{
  "num_hidden_layers": 11,
  "hidden_size": 192,
  "num_attention_heads": 3,
  "num_key_value_heads": 1,
  "head_dim": 64,
  "intermediate_size": 384,
  "vocab_size": 2117,
  "hidden_act": "swiglu",
  "norm": "rmsnorm",
  "norm_place": "pre",
  "norm_eps": 1e-05,
  "positions": "rope",
  "rope_theta": 36900.0,
  "rope_fraction": 1.0,
  "qk_norm": true,
  "attn_scale": 0.203,
  "bias": "none",
  "tie_word_embeddings": "early",
  "parallel_block": false,
  "extras": ["short convolutions", "capped logits"],
  "init": "uniform",
  "init_std_qkv": 0.0361,
  "init_std_o": 0.00768,
  "init_std_up": 0.0361,
  "init_std_down": 0.00768,
  "optimizer": "adam_variant",
  "learning_rate": 0.00222,
  "lr_mult_up": 1.42,
  "beta1": 0.95,
  "beta2": 0.98,
  "lr_head": 0.0177,
  "max_grad_norm": 2.0,
  "warmup_steps": 265,
  "schedule": "wsd",
  "decay_fraction": 0.821,
  "decay_shape": "linear",
  "final_lr_fraction": 0.0,
  "batch_tokens": 65536,
  "max_seq_len": 256,
  "doc_mask": true,
  "train_tokens": 309300000,
  "max_steps": 4720,
  "dataset": "wikipedia_en"
}
Each number is 128 + 32 x the weight over its row's rms, rounded and kept within 0 to 255. Layers, rows and columns count from 0. Numbers have three digits each. The size before them is the row's rms in percent of the matrix's.

# layer 2 MLP up, 384x192, rms 0.116, rows 127-160, columns 64-127
102:093131151117057119157128107106137119133131158072177118131141054125085051129098129124132070092118159134054156117178133103189148214142105115114130118161143151168109167166120170163120142069146183
099:115165106168138092121138116156134117130149071104143113111126126096040153139090100096093147187147173140112104157112098123161094134158135196182128128116156141177192069163067151107075115090119116
097:169161130110170105114144124100134123170145135060139138125065091168122133097098136084172176111103134145203155090171153116090109145181112120114096166121082153168142154134160140138176169126150113
097:077114136129132076078211113121173126148183150120114145162125141138147129130112120111164204148103155130102155172169073067184167183166188154098161104145108184103071175096119164099158125141161149
103:159101184146169072137032132178083134116117148147109146187110116084124108145134143118122136101119205104186186148123158123185081119157191123115113159154112140163127098143131176100102110051124150
095:106100194121163079087148137158125070126147110075158076091132155139135110158110104140181133156136159165107141151121137123203093075100171091149118183129103129160161098190097116089120098146111167
104:168087109080154127148135101124134105121134115098025099106126095158136130116166137165120091168179166125104144172057151126127109119109137097122118151156142073126107178151030088166098116168106114
105:114137113106122167108080060184102138067130137113089117151154144111176108102123074126102104139166085102162146077125158057132134129118077101164114134127129124104122159134145141168154086112172124
103:138125070125118146112128100114105136143127175197142116122123102147141093123154095153161090139117131103184079102152131105120087116085064142107074078128160192109157156086108067091149126178164162
106:160174162105084134108096161135107170135146052144113135155107145121171100132194138186102157150093084109090098094136102128113126090104139101122166067151121116086080113115173111114136076128154115
097:178094169136096122116094108151113115162117117132054137157094110134123175170128090115199073099121179148118137135146168145106083170159087086120070170101135150074138105183131162113089080083209097
094:111127128163125159128148175156175140140126214068092113126148089113128088085175168143175062112114118156100144164118132098088152073080113175116163110128105091106122138098119127144116127090101104
096:121188161065128140117187109099124121123123109133111109089110160138125145101101147107179101170114211129147189123117106096145148094168110070157193162068106155111135105164121113092139136125108127
109:119115108109099078149160103144132102147147166167151114100125122112120062178145100144161068083085182107104111179095125138139197126134120151135139153151114147114172128165144123115087095060184122
101:119131159123126153113127107111146105121133171116176129113179035211098100091089139173145182160097185106111112094138207114174157135118138060167149117160146151126118212116102124120094134148168139
104:118182117080109144116105126184081104106112110140156149098144157149132104100055134079092093093062127130103120107093111101135126114073087152126134154094131174166162065179112152127091108177166152
097:153069156073153157134154087127095162130164143176047143116181103190145129147088103152092114165103146168131146119126101098156126127140095125129095141117141102155165123089154162170179095191126132
099:137114127072152056114170126140138152087148067073113121100120154077104023139132107116160140143171104092134119153140150067140160114127156152137143136079104134141132099098078103172116061099149134
094:106135103242091105113128130085141162078133155180197110168172088148142131172091100074176087114106085176105108097117141181109168177116080155067127131122082087115169173127110187114031176132166149
099:107133114132178161048082191111114112124157111105069112152112161166165087120128107198133158161077078099147097138040153092125167135126170165121129103165156181093163153095113081158178139152115111
099:178103087127250089187136126142103104131129173136142156135154087059073119111159118157158072144107150063115133125125084116122084125103102099086151113202139159096144155135084109134142097137117108
098:176162135134154094173087078150125169116125162153171176107133174168141152140151124129127174067136088140140118153129195122074116131179123113140084146073034121150134169093144129136172140136111153
100:200163107116160111180095133123183176178082082149157107098085139185046168122173059194116127053159139106121090166129112122127062173133136144085172159163093146170111106134105146163170104128140125
105:147128118154134114205149142147102078177114092144130134139181126138122080120090153105151109205181050095090162162152162176136139151106136128171069129153163143133146165129144162152154156206136094
101:174134171101130172118170142138183124077138104158121130077161192111169134153132131077083162140173105053106121087140127164136130115157102090092170172141076108172151121150100164162142189091071191
100:122110170134154059194187109133102172096200141112103093195104081161159143133150142064091149159163159129118116130107140162163206124128082134150108169111167171125121149147109098098127109082112116
097:159123134125210098076135115114124050113160108114144167127152084121098198145148137188186101137100133085135144201138157109163129129171147138120150163156164111133109125112129142133097108149112116
115:118151149143125150119172149111065100125134148149124205082110088168137113127092111144146139087125104101064106101108180136078086142138126117131112088152122099163218134129127156063148092133112160
105:085143129164107144131113108109126084172105162197168125153105106116139068120140128125093177106147145125159152131164122160114184177117135144106131176163211107164099078134144117091164186115138182
098:096111123158084104122158115114109157143128050174096133121182151142164119123136158177110137149124098155106154196143124068149100169104105164137083134116201149118111156149165088137077078138163114
101:077102179128087126189182113095108104110145088098122184158098118085141113103151112079182117096094147114088142097130092137109128154156062151151145159130139140148117089155121151051101195129161134
102:110088100126190112145148187135149193106097165167068133118159084092115170087153130150130055147180157133064101131123094157154120134123190172089118152094136118121106137165147131092082157119089167
094:144146086130167098116145141141185179116131117075137141108101141111107115154118165146157109185138146153152118151103152128169118149138110104081110140129094135148162136159142110163107086106131116
114:074105113133168115073143129145157140176111141133122169171136176120100059107124108167103121080111126163059131133117128135078121095144141173146141091083122132157219166130093039157188100109155130
# layer 2 MLP down (transposed), 384x192, rms 0.0777, rows 127-159, columns 64-127
100:115117128139079079197087108090093137142052131114163133189112081130144088094106160129122123081155169177154103116068027122127139121138129168135113164121106105139164130124090102130200172120109156
103:144180142096141135154085147135135126147091152125119110185163088149151104170122110141129095143168211111121102095087102084192101174141127164123164117136147094185102188153143187158114084096162134
105:147214080192138120141136164094095138103121211095071101120137123111135123159138119121106141111163096135110165115083136146191168144105111145142139113139111186103090099096204147109134100148139140
100:193147108101136128149086103103125113110077114068127136091097105132135075166116092139113138105173174177157125126163146173102180123141108148102170082142120113084071100159157171132160188131101161
088:081123131140160148144134117177080098136134148118167131070173150156168139103197150121161101121145063096140079190118135089167093129156176148133201148138130187133150114176107120097105142145103084
099:150119136132063090117144114123077104133080177143091140128207119072194145108064103117173105124105114134184145073100154146199099099086037103099194140106110140091178106113126161131110136122069135
098:170103163133145062124119181084158137119123177116147144184149154062115149151122131082125144128162097178148046114120125112116152091124147166094045086126147081167083128148131133134144137104135112
103:135107123213184164133108131104103064150166198107091078133147160102111136130158103119127092127123149095111131123167146121140176158126109125126097091117164079153078116060158116132053129078159127
105:100151111151094095060084176111172142151145153060116180185109142081108147151131110118119185126196086137124095152086101117099143155176088140123113150150118116124133177167103153145110131055127099
107:077113096152116170128159116158081114095143120108114131115191150063177129138098192127134133111137106135139086188115135100183122122121115136155153100121201122084139159116152092182087159129133121
100:124170096150151152130124140132157164104086152151139082123083152104135103152102130079104130095109096129109075102140173060117096093102108146125128081179133124098121176104203080157123088102108165
089:164126066125082065125143155129189108142152150080186135130123129144109104117184153132117141113114143145132118174113088143161093142087165093087139143125161065135088125112116157086055099133143179
103:119139123143162159159108126117106078100165113129120168125106031093098146152140147174129091138130156100146143127127108108144183153120162132111133152193097168140129143177154119110104089155146185
099:119154150134094130097123132110073154106121123080131143161126099102089201110191140126096125151080084118112145137076139134097128158113092107185111131118136180121180136134137081118138095153163136
096:128129111153161182144115129140141171125096145132162094146162177152093104149170154133095117081127103104128154159096119197095077085104118066084153143126197102090127107080160075160100156134151130
106:091111142134073085134124082109111154120174129089093140191100188146161176083137195202135140128149144096121111155101116125130160156133131124135126138098111127162136127187117115142117097136140109
096:134217126164138081074093124088110115203113180128153137159122125139107108165115080134148150122140172060140110118118134107145099140121093161099157125107162159118166088125147155060109217173162070
101:116108146162076162150114177187162150127102138112118116096176135201136135137091130145077125100170152138194134149179139106124125123123167055108122137124163071179174155160147160097087111137145119
099:137157124139160127090149141174176128147127079077100142161099084134132121129138106122072116071145116143144140172146139101152184160066136134151101096151161151182143175093129163109155120140127129
103:107129135101091164151171097100154128066136130140148113108156137092114056126151099091138117063104120156077157134161095135155133042079114163165152094119161144149109185195127152111127135158130133
101:105160121100109122147152138204165105105135110168167205124123108163111149139137099098144134164166167100070187044113109160141138189112152158157093133130141144150126123130169128135094182141125138
099:167111137167116137159156096131144117067085117197128153154150078071095133152205096119111126158124131161109134127203151138175133106138121121117115104155087093125102150081119078110133145166146125
089:126144115088146117113133117050158098098108121119118133182166142129099123071146144152110148122150112137191141106081112126118106148138115182076151094140142175070148024162054124111190118065118164
101:106114080121126161241168158125120155153160105129134110140130173178100147123139107113080066110096177107107136127141150138148151163130135054176133149129121188156112125124146145145107172100119182
102:157104106131143144181153115086184103166163168101120069092121121084115123116159119125123135125210136108132123106113134152170153103110171160225128117170101149123105144155105174090127179066166141
104:092167142145132054170168082184120133167139129116120167098125090107157134121084155108104156129127142126183137097100066094128057127177153174117165146161160143149145122148140112166126154127107141
096:082121130113122122146169135166074188075093127110110140166111143165103098168187137055148093124127150118127113088130147071107117128094105082066120143121123130127125109186117173083158090123094159
109:111156128135139071093158113151107097116138098136115135110084136152155102038159146133162144118108126118090122187107090175088095107152140127080146120134242046150134103102180142149122122162170193
094:153107121176175071113172147199127156127150087068233156129137121119121117079100101165129127060154095128160137143133131151164136158084135144146107120114094095120122096110112147133069167131131141
098:144163084065116110149139075160127137067131146124186171146098097095097125132140112129115106158090094138164183122166096095076116122172125115139107112162150103129123119129182095175141128183119129
102:158026102120124176095090094149143154127141138129100149170093085127123119129135122092089183094154130149126142122122107104174108148201059170060155078135055111134083142064146157084170136132144125
104:143093160116140138125144134110137190102084113115079125136207127088136119138202121122149114114133129124128059132117131127144111199173159105198155137106146109090152099134093114063140102128095102
100:154115127130084169167095151160132174121108159194071109123176086160092113179143035160127177137135135124144102051129137091089192118079072129138112105088082126107125087090129165087091142170135171
# layer 2 MLP gate, 384x192, rms 0.117, rows 128-160, columns 64-127
095:165134124124163135199166091120149143140150154152081137104072141136146124146193143153155106101072099176097130185118136162163115145042095170111096126166156122172134102154138082121154071126118076
102:140147051152145110147131151097112165190156150134095145092109156139018130099146133084128157170112162129127090152135089103138133123113086139135094053119108123119122120089166132113143119152146061
092:132118092096072101099156125181104114182101155091090138111148122150132104181142120161089188117098183102128153129136143122118129144114174134128176137125097091182112172138135079085189167102124106
108:124155098133148112126191137119153138123162086077103092096171115119092118107083103128135157078121067113184089132120146116084165086119158118149149139133240085108074152128184142091109174130083062
092:157108154100213118153184154145082098174133066116082139148115094146079099184127101138151135116165097137086120108087132137134170139136132097125135158143148103119088088181158178139142072119156164
104:034154099135123135077109137124137140142105093089125159162083101095150100087152080080128109133100126160102100116161089149071095120097099193156120067117116147160193116172099187126019094095082072
105:075133109124122139100134147132150139141170118157089097071129123101110122116136107058067107169109123128125106196132110180175120092126184166120123109179086167165103137118122134055179097105123157
105:119171142129116182057167107162112060132123148151155131148119087090103147142162138096160133121096161133104133119118120127171154135178127137148140086083190172129131098132150093072108125105138122
097:117124083097162106199158185165067153165104131162161121103111166130113151172131085132129117117137119072151183134184106156129102197146197116117155099086054169081147154188148095162171111096103183
096:153120056109105112129117120102096114149103164134128116147195103153086105178170075093138160050138158111138133175128143172161113114143174157141126123209165087117136114163159159066133127156108080
092:118139117073113058190098152106136117118134074138155098139102143076119142153120077153085105128123134168184096149114183125118134100154185164199088127081141087143112163120113126130116127065137113
099:119099112162166117149191148068111177120145142129101101124158117187143144120142110150074088103119105116155147139157117054149196227114174151116136175194127145170154125120162118089133122150106130
104:095106099200130100091161170159108064161169112125130115090060126178083064129112042118128127104132099052140175154130114198158176168062166143157156150136115140103152101138125124093195147087133122
096:056120151121134151073153126113187149150099147173119061187125162133080084206156130125109143162102141078121107128160078143127164101144129180108104143099175145159174114138133098122150146183116092
107:100132111126168184098157130121122159119167110119146117148096089085096109141126138068085072081102115140184110134131132119171098084141105120112119054218101187087097143115127157108114142126080157
100:138167097129125084143106131056130175124123136112223167073088140118082108203154108145152138114193134118119196139094159120081048097180151146111111157121131099117119130158158110101105147102143149
094:149160132136086063176171178111154154159177124095127126104082050100092075138150128125210167181112131132114175150082113151101147116154081139127123102140139191074119127141136060098168162087099139
099:118105087129088139150103125143093148169095120177109149151167193109232133127139145144114142169107155157141118132157143176178209117189117158114123154127118127157136118133105135062102115143077068
092:097141101204144110182128144071130096155134071193135098163098128174126147133132107077117134133103135100134172107090133061082158158115140121108179170135152184069119105164150194105178169061171114
094:107161120099073114117064123121139098198123106162162098147115102153171196141140130099080124140115152166138085198181177096123119155134150119137146158217125133144150140132098131136158150082104164
102:111118149153127204164111139120132145126110153143144167105088075129084184143175131123139145097171153159130076128146149094087122157154123150125133079128082110103123182090076147095170091129103158
110:128113094166178099123173101107120130148130137121090124080108118110170138143155110082125127175090128102106085163170085090114120109144115119145119115127184150157158134135104161134189166115105148
097:152112100127180125206134114076179147139183111105171119130100153105119136161132087133104097129078154137124085174170103096136104181084161082056107116105164155120154150172103079148112175145076134
103:144145111139125086138106126121127188157145143157131123147112113127157142107123119159096140158115155163160135121164099164144106136154131220129037057050134115148140133139061100125137075116156112
109:041124077125095124097161085090129157174149103132162161065054126157126117154125064119118174119083123152108115136149111144070158151172126202154146112155119159145124112155107120135155109085139112
100:155089100130152144148071135083103119141147151103159156093141172168105093131165147133158072068130137185143163120134164105130086118052111192074141139168153140154116157168055135112075161129097151
105:077050115129101162189128200111132170122172125135113155095105094131130139177154079141118052136162071174145127101137052124094125167128114132134104116106126092101159152121155102141119120107145115
098:102175107052135062097055127092080141081133140123097065097114106100089111141184085092142087109150063143150065113158149132135110091108084119173134138097101178150089133103117144133092093098167090
098:131122084153090208130137140098128159100143088140157165163059126141146139074145128107064128159128115138144099109092088128153120185130115114182113078099142154123141151136100129127175145159136080
098:197116144116143146176104132103102102138158109188119096106134118124093179072212058110085095166129135132101075121104159156137178072046132118119135116132126120160163132160122086102169152146066105
103:101153063121180164131105100129197151175178143132131154093063118080103135148187137091120142143140138148159182092166085136132113137201123141132133128115093157121108150073104077166171096158149162
099:103141115175154100084087172118127098160201130115118128124088098124094106106137081145115111163137163127157130043163139137168180092125083125090147129146127118130143134119129136116111164150177119
111:097112075133116083099144143098146108156146121111106136167080180159097136139158122156111115107146134149071118173128147118138158120122178150130150111128125125188159154110056111165122151136080113